python train.py --activation="squared_relu" --norm_place="pre" --extras=["capped logits"] --optimizer="soap_variant" --lr=0.00982
Each number is 128 + 24 x the weight over its row's rms, rounded and kept within 0 to 255. Layers, rows and columns count from 0. Numbers have three digits each. The size before them is the row's rms in percent of the matrix's.

# layer 2 attention value, 128x128, rms 0.159, rows 16-63, columns 0-127
098:097122114145113128105132152138101095131153122122099129115167161103130138104131173120069127091115112128168119145108127091124126152118122165149139154155149097113151099082143143129160127161143122073110142170121104069102135101103114126149103182126078167183112124126142140147125133133142103171159140117142088123140148134097093126120100116092129093134137107131119095122148127160143114109109
100:111113118140157086158161124122144082150132135176163142125136137114092113117138111100138124156147131123141121119104128172085115145107143148121127150180108164139152094167159127176141121117124106126134106127054136157071123122113151133111120109119089108129134122147084151134138126106109164161082150136148117099112100109100134116175159116127144126105132088107140128126121173178132150142154
088:093130098137113079139140138164139115128133114140144121135178129142091148107136110146150098131137099130082117137137063112133096135113145158087114073124087127068107099121151122161152135116107125140118145146132155124128093112120128122068140116155158101103111126074142122152158154094134160159128129117164148135130100113109119113160111135116148147142111159171120168157137123078156123102128
119:101126120111090135087129107123124131109134106160146131163101133151095110131100119125109123133137132146124162088123132140105118163095115108140094179085097135152154156157128097125110133126128149156132121100118116167115117178124148146099081139137142130123128099114171089149127139122115073123127092137116119121111110139123160107057145100171135140141104090162136065089084125129105122151156
088:164123139111152111178093082141125131093136122140151122153143217153152106107114122097147178125155187124092105181150137127095134120130126136157170166119143124141096117136149111117104124159113113110101079117125150141126143115125137101108158137151110118149131132162102127119069130127137117086081140139110081147157143116128158167158147142120130133118105151124145124142115102132134120134142
096:132115139156140117096108163109118112102135139103127127151145132091164155131148134077087139138137157118100122115107087151101119091141114107178125106154174080127074118119169115138147109095133107125119128120172103117120122102154125119085144118128151123123132130114159148085130116108111171140132140118114123115138131157164118170120063123126151132153098129177128191137156130138175108140102
092:124132113124107147148082162139070160144117123155142125144154117141134147117181116176174143114121153162154124153152156111123112111176133110135146131108158152103119143128147136163116121178122170096111139139124135126131108142124162121122138165100165140117139102108133149176120123162136137170125159101106097141062090116132162107165114127128106128121132124158113099156115136135156127158064
108:138123110130169134118170152124072103124083123155131160130166155142144169066092104135120125095128108140157158141106100119145122086176110113117149115137139130124096117163122129157131124107128094117064089137119085138149079128117108149120165118128104133128105133123130116080149117165136166137148103126091106129128130149133090141112130135140157174128139131149168116152103141152116102169112
094:123127113119127115111122101111113104117140119143113115172142162064120160148141136119137106100128108126134078138105167143144130095138104137088088099118086127071159101127110168121115154090130110118106098113177065106172137116113120119119122173116127127141125138087120129100147171125080122158142126119115135141077134123132134112160102118132167147116143145141116133123146126163150146087077
097:119155154121177138137084141091162139127109122133150099166154141131122102085152106127171133119158172143142119117079137148149103105087101154175137111134121139132141096108116128089138093159105143154080082103103094137173127132151169154113135165114118103087138103148145117140136142141109113146091126110156137124144127119095162121127139114126137130065118145163150102096100140150143141130114
092:118148146151121131097136121125095087155180135101123144158084131142139121133135090109123145134132135103170150104136178158138137113112151148145145148153130144169167114119133115120131186118106135079092107153092097122145168129172132142108126140128147127142145126131097107094083168141129146123145110087100099137119135110118087160150106095108131154124104080106113100128138106124129069102167
100:189110120118141124129139137143134151137143135126116117111137117107130176134134163104134118142127108134130151115126129121076117149163160123114163102171117117162178094153146150134164169116157142104146120144157067158116164101144128151073123140102148128108172139081113124137136109101125151155128136148102149157118081105151080106140146071112148146119131149102148149152133175155144129109140
104:143124157120093165094119123142142142119107141116118176134109093182101155119132125127110119118106143163106117116122120104143135152119124127095112143175152196116112148153106124140130130162110181111126118127086116114074169109093089155151090114105127101085100129147130130128141185160137140140107157115150128133112105135163072142099123154149109127121109111097162141183144133114127134116143
092:121118123146123100103166162134131116113140138127155150179112068085152167146122114164190139133115131146124120122125127126109137111120128107096123132135200116120080097127142117125096135110160114126140146121113147101116184149108134186115153114134137118133158096098145100127106099118153126153151094125090177113120142173085137139112109095144086107139161102126117130131133151161101115113110
093:107142141141122142106121192133118147127132158135125117114097142129138129116139125149117149086102150126134115167136130145136106115100131153163120122151108143125146091129170109097117111095109155105130139141080081134108143101103108134071139138130098177117091114146150143126149131158061135187177149152119146108112156146138092115156118130093118097105155120156135086096137135143151180153149
093:144143128151104103120141159164149113105142148147163134151122164129163158117142150154155141077122154161116135129087151125092121145121134101152169097116175116135132098131142141129162176146116139125105081120125100116100145176121147132133172155112135094120162172130149103158150140108144122112116156096136118111139159147104112126143134131142175182127112125126146140196146110155100114083103
099:180115127119133131110110121107108076151135114163143108155080134124120168083130156151121175080125153146093081143150134119133151116122122088078123145103158096100130152145143153152136110116124110132130162151181148155094097138099137122097124173133138116154117133146135148177158158134088130116091151146128118109138090134148125107124136146143107146103105114160100142081108143132127123098160
094:097130114158131130103137113157101139045103131118166149128140102149124120144088119117122125174099112152119123101137142119108124182110104132123101124118175138198119136129098096158131120153122155142108115120099132138117124078124154130137084095133153114155145090162111104135108169160107131126158098104120125162110100167126172143126129121153173155125141120117096096135141124087136138130159
106:142140124149111178107113143142123108141137126111106147119146149122087129125122108101101115117093133129133127092128121115142089155096104074133127180136131127132109119127109103143101110082144159144131176089158151098149135071133129099096112143160062125124130103128148118124129127135151105118147147139125176155101124126115145141128100094179161103123164080118179120132141114086155147177139
098:088122114113156098131139101167132148154142133118101163105128128151108146168165147156147152126134131195126125127140136133091153113112096094156087121145097128135157166169155093135122112129145101113138119115105084153114146165142098135103161128121101127143113098130180118103113111079138135147125164127089136167128102156082094112145093129126128130123097095138126116144118086099165087114129
090:174127120129108124075122109109166189139135133100162139119116158173131126123121142120121106108151120142115142127122139127098117122131162165130119139139155136210146117149127128100143137135116179145145179159094093142108122114134144129142109126120094138117180155137113123165136164112132113116136145105141140121167134127147084147110107167144115083100129099073158164154155162108123133162135
095:143107134183135153115111115114121162134101082114081138134086128122100137139125111098094115144132160107096167083123144093092142116096155139136129175125110167132150153112115085106112173142118119161148158156112156128114181112161108126110094114129122124157133146113128137174094173124119141112085120125167104134168106163105136103114127160138095141109125134134161108137146134112102153143160
106:144101136126136143138137097177162150118139126075146123145181149147093126079118120111127161105163163112111125129151140150103150143128149121125137119133121125135087155168127139153151161169121095070115130085164110114113102127156153123112132144110144134099109116124132125125141076117118136086167148113121162129149130083114127153147120142125124118154110168168134088141063122146162089120095
093:133134149162088168137148125208123149091159114138136098110123113106134098122117098100141127090141092134162098131175125128141104096130129145128142081175133143120122088116135140107137168134130122141142138107111097133137165119079137147119125168116100165120149150129106105119145105184115114124109102113096126096088137110086132150112111129103180150130169130146122088143131131133160091122148
098:103161110145128155160174138116108112124137114124160160093131146135116133117141130117152148166134118142135092140103162132096135126122114112149099133151138129131131137169074125151126174136122163111122147129150130138147162120175118136165157167148149125132107096136162133155077121128101114135131137115079129143079102179087141114203104109141094130118186089098107149143141102127106113129127
090:141158128146140151145133130110115128131101083121130162159145097133123108096059142144130105109134156138125091136131116151070152096133137125125151143126141141144127114169139153120121157128112120106157112146126095177147110167122168096146117126147101150181127101101101141134108073086074098130093105129141119115092143105094138079126097128140150092183140135116117133147129129117121083111136
092:119145158161125149118146184128158120145114117125120161094125138112143099096154086154177105123089102102183110100153142094119118137174122146143119076141134130103148078121123112133129173129123126145096115137137149081123141137109111162149122106122148130172125099147126098134069130142132137135150124131151115119127141154095129110108096158089160133104157159124126091114138080169141124101099
097:143129140121118133170097089157117111125102137105149128145152144144136114074142128163137169121110143126101096133113148104120125165111125133123129134160120127094090148141151112107116138128131141136126156121120083126100098140092170137114134090163180071124136153103111174119190130116160118120143116123115123206132111115127082137131126123092119111112108156134142144146072098097170113152144
083:122143127108137140106094126097120129125133129098107143154122095157106123127142164146107129131137134161119116075133139133107093151145101126154129120129145139221107106161121119143140097155111141117117115137137074163166089133126122125154097105168110148125085098069152111148096150143131093126139068108116109146149174167127156138105131130115131110128127184103122152134143122096097138144153
090:097110068140124119119134146150110111097143108134136136165150135086118159134149108129077138120144132127116106089155117147146123110111116133172131098181163095176123109115101132128121127137183120128117106135134073135133097151124131152134123144153137142119121106136110144120116134086155170122143113158139114153174140115139070112104109100126151111108123154137143190128121152108150056159105
087:081135109170139114095163109103104141146137130110096117143118116133095169134127126153131089108124074129152115127154098127115150150121199098139149145143099121145112128099132146112148086144149160133116190102133132137128157140178135144122135087119124141143131114135147142111145120140116164114143124137123153173148141133161044125128129108162160152154140168143143137087149108112149146090129
095:123101121106151123115122134111141107076078107120125134160133166139166154159147129113138128142120112122104116123133091102131110087104149145172137102183113155168141116175116119143131117166131096118104115118161069132138147097046064139115137133131126164109098122126089124119095119099131107161108127124117101098142118151138119132125118170143137117095112136159147130148131127120180142111125
098:115161197125140135152177137122080126144116156120074110129129134114111131135174172110132119130145107127097141148153145157131113116160116152119141128124126101155090072120110165138155114132149127115112145149150138169149114093112206123113146111144131134148122096094181174145163110086128141146091110094112128139129108112137137126117106121153121129131129181160109126124152113115129129090108
099:157141122098086181113136124108123128088111147149153142105116146139120116104139123127157176142124169136152127090120154120118134128153122131132121159132122135112158120187149171128095136125097132064133131118104142139160106109140093127173138144171124154178112081130088160135188127146123109131123102138135161149137113142145145136141109132131138138167156144180128133145141177156121137166083
082:124132119137109124118102098138082115147168119113116154116108095099081152133143147148127158160126110123129112138135136097118104108104122076121166113190123120138146105140143147118098174100161126115124164092125167122136124118193085096133166135134104122100116085106108142135158143107109157157104150137154128142102136115106110160127117130190144141098122120133140108104076134128181152148141
105:082173151156098097130110155155111127144144116154103113085132166134142121104148123127095112103127113145112072166074164139138101115134124147150152109131150135126109110082137161121169157157121149116109117077124134128119109139112129123128091073085110142125133166136127130096120133183106117099151124156128104110121131112128138139150108153167133106119175141099158113157147127179099149157120
092:135126175104136131112105128131129170152060157133104146085089199067130146153141123121149148155141122111134124096138162179144112096124129149067141137135104144101138119120137097139120127100128122150101138135090146162135107126163086136153118093112150129142140142133148133116125153130126152139161081144133136089135087119129111140116103149141152122103125132106103166128140090142149118182144
091:161106155148143194149124130149103098123137116107105139131141132194128158149098193096114120140138081133109158128110104104127154118117106147134117118154116135129141152121140129129127181082157084124167113143102130129125125113090146157122141117163144105117145141127141079145145129169083102122102138099160163153143078109129110117096144097139138091134092123141151132122115121169103110104141
098:135113130118146098094133109112131132111131129119155123147117103138109130112091149126133158123109113111143150080109149122127117180131134103142141125153115170138162164151136155177184129105109160152120126116129119148095106097102139154148153168105125158077105110155134129168129153198078117181156156181085150118123124129142117143124136137150135116139169087084131139109141114121107119122155
093:149134152144108131132148072082144197102109133118119118137154133137131161100148159137096147106165124143107142122138132137099112119101148171072140114108154107126124169136121150138152123144178111110133157123156099131116108116149148141107142140109079099112104139122141111099132133088088124128119120123128168135137080149143101130111170080183133164141107117123171131136137124065115124125157
096:142104109141142105125147139082165141134096160164137113135161148093169096118089123127158131109171122111112159087098103126176099164136120136130095089140147146163077107134111127120126114088103106144121125099145108123117122110119128108102105134141117124161111152091127112103140112071155155143137134188112167165130158169118144121150089120127129134149163149171155123128124123137159102118099
096:079124113162176135149093110119131120110100142120104163112117154092135120077156129133083161138115128154132112139134105097130120117136113097140111124119104152156123096130162116128127133118114129128080152117102142107147130136175155186110111100133096152126117123166121129124125178151109069134090111154162119110171152113097128154095107141093183124121134085081135119098122089131142127136135
094:154130120149174123146113187130127113114113112128100144163126082144121143108139130129115114092129107173142157142119114093140098148126096115137086122098096122161123131105123139118147149095100189146142147124173119113118128100126139122151154129162157147100181115144153111168105110135122116151112143147132123159122137164094152167134071151140124110165174118111157091125127146120159071102120
102:074148117124121113093133140118102135107174117120088175117118092129134141085110135151187077158079134163118150121122132121101151157104080159110127130157105119093149056126125132120081139137100118132156116129105147111098145089123118116153134135118153176138138101137164186139131152124132119125133113140122127152071134139143146117115130131143087152156131103118129122158135148100136150140123
090:104112155137129107134091119129129092127140162121127153124119119118178129106144118110119091121103119136125081178137151119167154124123143118137174116194144171139130128087102155102107094137110094127120099129132074119128112126107147178153060117139095163129142135138115153099089106108161136108140141097122171137139115096126145079109126129135150141096137166147097139153163134132155110122125
092:095164143113109137103114113131133178139137096175136168126131143111149093124141122120149143107122146150128077150112133116108124099093122178103107107105135140112133125133146125086149120123141127102104104147108078108155180127116132058095169139139136160149154139158096158119112122132128139084142100121077081155121124090175106115095152117140092142130095125122099094102125137120114136145119
098:121120110135134126105112105115157174125101088101085119154117121099102110126129162119103091143111139119069127109116127118122129164139138114107111147149079136156118116108107094159107111135097108134158165146111123158136144127096146128097142132149101118107116138073111126060188159090127071129136149154166134164150153148146138143151116090119116099119141113123122116112161105129155137130179
101:064138142068108119125117136105109120118144073109117160100078135142094103128112145099139108136136131155107116116110132131050197142107128121126130151119089119122160120148139108127136146124117108126173127132096146115104155180170167104141151130110138097143155117141146091135129119149121147106132095120131104139091121152155142143106161131159136172113130117118133080121100114127093105125147
# layer 2 attention output (transposed), 128x128, rms 0.0959, rows 16-63, columns 0-127
091:123127127179052112126124105134123151134141161166099163119118107100119088107142160107133111159145098149095155112143122126079103123140099143115127109148146150095147136130110098126119077112171121163134126131182156163113131101141095091127139116107163112121180145143116106129168130115114147095126170169155113153139111108182133122153121151130118127159085113127161136107131143113122108127143
101:139138107139132121120081131140118175156109126092096123088121119164125101117138148159108129109131117132095118186123154113149103168078102110136127118109141105152114172151102135091087166079148170133130180134124171101135123090156135134119093115138138148143143151126124119066118156149103127120128130106137086125101130125176141105146138101135097111141127172159119103137145074121113118140136
089:173126155124133134138154149113125115118124097130137131131164155131112131146141166113098140126094128102114148149123129141129188136168128146156130113178116089126122139138113093061147146133130131118094093166156097096098127168110116122141146146080119104141095179135093106097119077156127138135109141149127116086085164161101128130119190114113121122141134129158127134136126118168077117124114
102:133116128098123130114129142127172090087144153138138165118117140140152122151138166170149132093144162143068133163122137145120145122130130120128151119140136109074140058177130164116103128148154130163121112168119130087132170117150102092146097142140111107142139168124117099113134133167154137141131124111134156153150132143127123128149081131108060093130141119069124172131140134099136124128105
089:108133106137133124115119150133106125183169114129143121129101148142119136108131083144151096163123156122149148126109144188120117105124135161099170130129080113152152150132086170125149175115091165168116144121136100078132100126131123150081118125159133167103132144140132117134178132138159109138124143125114122117090092116145167136132062064131118139124182123129123148128119122125141126095137
087:113141161119122109149111143118117129168136164132104123123125086145112125130092097078125130131133126138137129097126144137154145131147162111109096125136143130103172117107103143098146140174155171099111060132110115115107117146132133130083128157181115138104144082162166117167141200122134104115129125173072143145106127134109117127152112155096145137122158161105166134141098131103107097149137
088:118151136112156075105143120141159095094121121107138142132142136161135136076113136123103124115111112110124137150097089130127152135122085103092105099161147104131138121134149165138151078130139091139131127168172102095119091116091087133113109115120102083131168149153161105107191119132117112139143092135150180094151113127146094141100127133136141110115131118109104165179135126125124177122127
104:121109150154117150173150118143125132162204120141132143153113131129092110118130112162157129164153128098120113149132148134134165157108085108125115135109096089075138116108118160155123117146142127121162142130086144089116160104178148111087090138163096129122111151144121127121079114085149112150103107108125095114124125079104153131156098128116085105116128125164125132124128130121101121087089
101:133092148139125140114110104124141143108136117108141120167144132111115172090107123131101150140087152132091149129142061106137163140118131122156143114127119137121163115107154141156122081147135169120145162080133123184098159152087136156159148095129130095135117106135151133163096131107146146122151129097085080142129122154142089074122137117103151174135093109133136146115143135099130154177153
104:154144116087088120109100103141102100165112136135153137106117125138171162067132149135129091153119103102080130127102143176152089109111147126095119136133124131129124133126151196121131146108137129087133160148117143145131135137129124143151108078140123126216113123124140119090102082110165115152136110104087129149116107135109105109129109130130151132133102145148122098146156151124159128145176
099:162116099139120117125123142100144134167149125122171129091162126116142132118103127156114127105102102129163144158133145127136105128099173117149109103108086114091102121113148131145116140141141156096145100137156139101106109143122056152150118138127102139120191137130187118119149159126157146144136134108156138170169152102145141127150162129106106148145124167117125187078121177094111153112141
097:101071130123120113130126133120134165124109102153161112119133098144110130156099114126130095095129119109125147170175109102133130120125141130094083144119133105121094162108127145112089137122131119132112125142111142114108115102134129154133123097080135126123130117121145083164109198090128132127135108169154075118095164105117150100143132106141095154146112128106068109111097077083091097149097
092:157129151132139071136113136100146148140121139130118079196188169139143121165151129112139103153121107090127131152141098088103134116131121087100160125141178143135131126144113138140132140107128117115144156109107168150162140127176175095127124137140108142120148134177157104130114086130121125133145114157129125082117185090172142115142147159138136117139127158139118096149147116156119169130117
093:120134119075138120111109148153122130129131146129128085114109125141138105140085107123101135123140091141167106136138119128134162142156096129126086103129086128097109122082135129144128103147147113098153114113125108143165126135171118088169092159106121149192117111125121115124120131163090140139114126121121095147152123106073094124105140198100120164095122136108125108114138115118180170137184
094:178136126125134096139164162159128072138098121169158129105136128160127160112123135172164132139153123137111088160137114092097139149115160128128121129108142149112119148119103146151134157156101079132153072175144120120134116136130107128139107117140105139116186109149112126125161119115140125159118170111161122144124103136107157124102135172086072087102099120092122136154095135121143103097116
080:146076117111133121126106165136153102123143148145135134172106128106136153133103136104136096185120172074129187111116152144143097140139151142111072139180097117113118124119086113136138091097102142147164128120106135138092161098115132098134143140116120108145145130143111110108161150154133147099156084129134098128136105115126108141135077155134125139172123122141105105091147161129098155172149
114:058119164133135125125131110159129122102111131089134133183128126145134161118118081112098147142112132119100135109107101129132110180135116106124129129134111131127159118116123142143131117126150113128104134068067102157140153133134133097116175135130172161131137115093124155102101142128135113135150153076094070120127119164158096122112128166110181088159114109112162118142133106159157150141144
093:151118112067146130128124155087138123134147141147134131172117146075168119133129149140170163126108122138076106155105154145147184121076146122121143111108093122122148143143152138132114125152140111144119151094138165124130156157129107116080149157121119148099130183124109113163128107175155133128160149133161101144111178164069152136127116125152092155085116152131146120134131151112134124120135
099:111150111107149102148144142128114169130125128170123148171136081161131097119164165136120131124139077115147117135110161138126170159159116113113155140164101114129142153107156110146113114155139098194111108133130130125112149117134114150149108137085117114099130138114093090135171120113150170139111158099116153105125124149121136072141175130067125125144146140117161103159144138115121169076143
119:135122167141110130093089130103129177147107116116109114139098134141121151159125095124096148133084127134094145118150099117180160206147177133105112120126154157135096117106105126116136137128103133152156139116095130159183097111150169129142129123112092091144140156102130132127071134159169090106111126091140128111135121139169129136125136167133112139128128128127136113145158133120099171167102
092:127123161113086111106133118131112089119120110143139082141147121117134126153088154118156135133134112148167098149137131139133075204117147096089107147124124166114138127124120110121125153100105123130097120078132156199138144157134151133134141108146143110151148119107140124156116116126121129116150107100146133138080158160097132117113200129124095163093114101158103103089079130121118136125153
081:164130094150079130187148137110131131100173150133122145145160092123138106155097114139164119121132138083116101159124126107109108139171070102140119095107098127166172142157101132139124116105113158098149142154144134115145102159106108155113164142117134156110123141100159141067163132148097142138103130131155124104093132111143145132115169107099133173123113144143115115122132103131184125154140
099:117114163123083155078117074098150113174139103148111128134106129130102121152162116126111142161104108114102114123120176145103090143106154109102135159116124112140094086117122134138161139102135165158118109145084106168160106162152125149153114105179100132135126126093151101128128129117170094123085143153114144118151149170132068143138126105156145148131127122096130114121169118135107109120157
092:119153147112143096118121148100138107125142126137113118139105153126146145145123142200158080141118094143133129154098109142154116112165100084113142139106142105107151161127165098199123149150131099129098159159149134141136129150186070117194129105149103136102098097112152123118125150121145156146136147097145143138165122131144159078121159122150113136127089112147126149100118105125134110122148
100:149089112130159118118100146132120135134119155097118142127143095130117143088107129132112152123073103129136130132159114140115165164104118119126111103106081146133123143087135140128143121080119111146185156104138118143161158161120118123111113096077069099079164134099142115124151120166141147098113148115149139157117111115146158097080154107142162164088085137136128154139164171125151127116133
095:107120141144139134107090104150103099057186120111096119118104127124141117110144151124133157115118123105113124134110156115159154145106121072154121150093157148114160145117139125157127142127128159141125118146114112111115081105136096117141107108156096102091108135120102129124157144155162175149109131083115121147105084120147155163139156119145161148062130107092081104152140125139146124166154
091:150159136138101122134150102115077102111150108156156135202102079107127120102134140105119119143070090147151151096127134091155134117124139135104126159094110153134125143110122125126122113152162110114162122155126134161161145092137139127162164108124115115129169157103123141122116126124071157138096175114124123125151084127117119136108115136156116109132058128175087150126110149128152160133134
090:105119189127152133102126108127127136171112109091117115142124148138135159105130177101127128151101088122123114079087125141135119144158186131105117152125142125127154113098083166129135140122108112136071184097077159179132096123130146122140116162105158085134109120085126122176095115115115113137098097131126115105142150152122143140141140134158138110132145111106134119113174148112129151123168
089:148131145106093176099093142102149134065159149143171095118147156100177147119086126107109100121123119099098170113109123182120101104101136098158117116113113130136148107123132112134133133137138148118148112123164127118076140121155122087123108108097135118125128103115091084092149090126125139090138149160133152134153147131149144157151114106131153148105134106155094086080089155119143128112129
093:102138167153113128088120086113091102145113120098155122093134176136158105126122147087140165152154108147113125113126142167103113190131144127087097148088093142113110169134133150130095128149142125139115119123072164150123146151129167099122163124127131135163154173129140136165102121122168094113131079138097128129132114154115147121132130163123100156104150149156154109128157088142115097119132
089:151127119133118148126100117084144148152146129107150119125101115135155118153119151079115091164142114163109156080141122140128165130171112124127121105104140116148091149105151119095093154115090143126133055104129096163147167117121109150104140183150137112138110140164123144118113158106116131151118153147141145073095164106142119129119121126110116142074059122147132141146137096110100108144110
091:125153133132108132131168128115113154132182118123151109137124132087093128123093107115157137089118160161108135150071096173071138155131118140103175130145137157151112145162135144133113120113128144101132157149101159118112115142178165087129134102127137118134128153103154103107145105152138149093067134086127134128120121115108203148144121133135112133101147157126115138108167088133139106157104
093:115123142133145137085079084089141115126131105109154125075134105132145120098106156149118155137116127113118108093067088177161132125120129081136151135114153121131149173092129117073116130135091081123112085129154112110141109143152122149117153142118132129138108092137098112103079122174156131069132121148078108129139157141147134130158149129124144143141113108148125112108126090122165148138137
100:129113098195139121179121096166104101134158099076135151131135130146123127139116153139115110129110126113126103144112135131106102105082099159156150114111134110116133125146135103166172097152119186125118122144123107083127082149114150143120080158136115100093158114118076129108147131089122138086133136143171154142104144134144127075161148113138090145145144150080137137119123125113100145116118
087:153104089137113103141148155097178131114140113107121130146176122130123111094152129174116107108120109143154125168104157138062145157139120184145118097100078135142130132091151148126140104171135138159138095153128101101120094114094144126140093124119147154093148143137132105070103121134139112135112123125149143112158167093135131156158164135090149114090127122128096134141147130103093136130084
095:169134116123150099097115116142141053121117162164098145132141103140150147087131125137157070173145143132121111118126098118173141156124080122098148160166112135151154136136100071133121150111122126132091130105157133161132175124124136144140101154162098088118107122145153143140146111136138097146141114150133146149105116138119083121160108123135135126151104122193125123153127132105156084102146
096:118151145130157153124116101149121129122121059149147098145142112173147095142068129151121135106111130134135086144119102130170140146134124127144108103141098118143141132101168150128172129149100126096095103082108160129153167152088166136123136122134147084118134119095117130165067096154125131105116110081105124154114140128138093145152110162120116172089126152167131110116136124134115142084121
088:111125104117137076157133090135136116149148134179106116140124123079105101147186152131156120109115149109140089108151134081157130142161158100161149157108122135101120157118094141089141135158087095134128148149135121144111108122157151094137144124111160129105102127100167143093112145097161120126123133124136055142128197109121122114138136146142151104162161091102119128152123110131114107145142
105:125133116115157164147143145121147174138096151137097127124152168106109093118149111139086118153140172109166089136127154122078104133125107151101151112120144136175148122134163113117149108136144127092144150125106132113097187133135074078094116128107119120128183113114129123118118153088114122120131127120163115129118159136164138130140088084135128107123074131057116133112124102108104101124141
091:088081112114134128092095138141100128137089115106129107153187114121102113147138102137163128130124130126096102173117132152148146123121127100137106127118133149124111114100112129157138123144072090135122117115092130149153146153143147148137136104133146103166112165119142079149072125114161139101171117114095069091110173140101087107129134133121130147091105086103101113104119148179130107133131
091:138142164097116145147090125137071123127167124159145190119118092142138136138100108124119089102128153136088111126091149112117130109117137110127122142111090096143137141133086095113125154174171171135136110120108165141132126153147128141129158164130123102144115110150080139119122150147113132168107107104102119107119103111056169105093152112093076123123094149115136133110163130137097115123125
088:154111171119088089129116141121086119144159140139171120096099154174128101120139177120120108151129108100129154136136184154088160140109122103095123138116135095115157108112103129164083127142124132118123155122128109119186104114153171146129117106163165117126122121105168128129117106159142129118128139122142149149098114104150086122163104107105096105118112152177119181082103153145123138135134
101:119139167115090084151147110104126142093141140161148119131107147142133105102143142124142133126152162074171064113138147156135166119148151099087130137090121144107155116120155114131127089121137123118094135122157083118130112140093124096116121147149079129122160138122125114130137138146147100142139128096125136112097120124082173105092150148100133099149054132087088133172149146116114135118142
100:147116089150162105140133104096111091130094122145133092116133160104102113116115133170075147147166097142171098117161078114135156103166142116137167113119096170131141153101107120139157091130180138141123174140173138131175134129115130123141111165091120093102119121134088102120168140127147127138131156156173101098102133146115159151115113129132126109125110121108099136138129080128140142152120
088:152146157119132142111141111111131144133142086167155111083128149107173109130106137129167126130173123155146124076141096132140110145103098125119132162100109126127080136125183113138125141151124145154113140137106134164115133126137133124088186122130166079121123096117144102157147118165150170142142100123115105074113106145147110167173165199133146122121112146161121118140149107123151132118115
094:104129123149129151137152143126122084121143135113127073150129125168105138117110123183160120159156126140138158160140100159118091127094125122141143095131147150078127107102109198104140163120145140117126136099140152143138104140121078165166163129116111091162100123134135129137173114124108124147132124107163138135111153132147139138134096139148147113077177094117118160135104174104179152135107
091:152101144123133140135121127110091129131107105127141134107139123145123151103125129124105140129154134126090152139075098130106117125149161144133139162120180118175133132145106068101106102146102131103091137131158198146155098140154107138100080118125113129110098128104146132196124107111143140163123168140124083119086149120103121136082183141091105127120162133131140114090158115136122147119165
092:153104077172148133149118117141167138135139160116089122144114092103122083145113138142152152153140130147138156131154133139144139138136141150150098096108147174077121144107136135098152122133140181110142120122176136135155141111132124145154129112097107174054128127132125119147107160137116129157157118179140128112135144105154133180124103101121111094132148082124092138180099125093137147137103
# layer 2 attention query, 128x128, rms 0.154, rows 64-70, columns 0-127
116:165102162094131130106110115076119131072086132115152110148144142145166146140126159191134181153123065145125118178114141164113146113136126115151139086125093123149124101143136087120144124095144098145127115129108129108095132099106133156114139152158160153127146141120125173125088127096109152119092114106125107112142117137160128122122129117153149142098099103087130152154123111106179135115147
096:133101112151160126151119112182122088142135134098162135111144077106123120152116100129126120132147123153087175141143122109135181147115120103118112124123092151137131103160093118134108141146116147122133139145156153117141144114107143139130148149155093166102159111114124117123105186099114154097092145138143148139112182090088115084093151125098117137136168154113120143084122073132074108128111
092:156158159104110120113137148119108186114091093154208123106144139165131126161120122133131101144157147127157163139142121109129188171135167137094109108097115154101120140114149114148149106108091116137116130093163127129136118093110107133150102094151122136160162121103154124158131111161121129079098102141153139102114136128110135125153095108154117128117143150133075178111130087120139123107120
096:096078156130129141135173143102131125134153133169156170141144112131099124147159126120117146104153132128134145131129176126129130139113161118178109155107165113105160114097139079107173155124127124148109122115123126108116105129141165135156096170117205125175105141145097109092163136124144156131121131087155098125094089128155138132109107119174142094151130133143089132111110143165109120101131
096:142129118169139143110128153178160092183107086153095114129138154070123140137118129176135142155139114114150115084091102100127122074141117115112171150140089135136078164135173135164116165136152127090133146164109112133158122111103136102120141104137097141103132145100117114139124116134150120096139140155132110136112144084130145151109119154112113184120160144115082132117132141112122120167110
095:168121147152150141149157149119128148126099091167165135127120141181139124086169125124122133155104149161148149100123131092093126153139106119140084115090179114095127150131134180149170141123150121096145141101130074120100149149127104149152088126114126093154168156089187128152115106141132138117142107108151136106117106135110125184115136111137150117101125109095119160155150112139134148133139
116:107127108121132120127154094147117100143100148179146143097101133138145152145095095106093139110182119160188099089190121123141133101140094139097129092113066173126117142132101103132099122144087148096125106110147145094161123110131098159108129122129102128153139124115105116151108143165125121138133137143114116134120171087117134118156141117106120135137115141113106124137101118092092084170092
# layer 2 attention key, 128x128, rms 0.147, rows 64-69, columns 0-127
106:106154132077161125141139151123108125126121145118134138128078116103190102159112164127063171154117138144157129096126117114082124124139114128143161137078167071113146127117111120120127127117096129118119123098127115164127112159124122152143146180125178126110130134116106128107172161120087128150161159146166126121089101145152095156155136188110127134132127140145156120116135127151138116131163
103:116141119077090129055130117098131156074144098177180151120116105124129105119146162107135143125100138093164101118133143158108154150155135131153122127130140148106105122110136128167061142120152134133092113075118111100121128176128103134158116141120120137134112132136131146126144107136170152157159138116151111123130114087113142157138117096176099119121134178112104104121118164101150133107114
101:100134106125121102112156177107130098107131115093144142161092115145112137121149072140153113131092127156138142146112076104115116111109119160135140125081179091156159133130074139161160135139103078122106109121093104112133177132117106140146177117123137127105107087111106147158093116137118118096083146091138142120153145130119122124121142117125126139182098110137148189153136129136130138136149
098:141128173118151129130174102143155130158106149149129103089185148129162135119098142134143127149150159135098108089165079103104119101129087113122166120082111106129134140131078153156093099119112144072150112131088115162106094131123119167166135131115122118126123112120130140127181128102146111132140104120126163130114099153153123121148094133103133164134148107154126142117135150090164077119157
098:161131138110147119168080132150087155155128122167121059100111160175150133112147115107128121126112115180120132125172165135135115145131121114144084149105101114134151130148138128121122112135132120165096134158162114136140153152128162109102151160150163116143182100111103109112131143145114160136114117148149102142084117110110145129119155125108076152083149168148126091094136091148095127124151
090:145166157126129083143142120127096158118133108116178124098110089141118158138102103146147148119155106145117118067123089119117074132139093160119137112149164101131146164149070140155134134083088113146112146150109129145139090148141154112116121124162106110130113149134158133116143164120161101087109146116096131140172123163171107107134110106107112124122105111113104153157144142100094090108151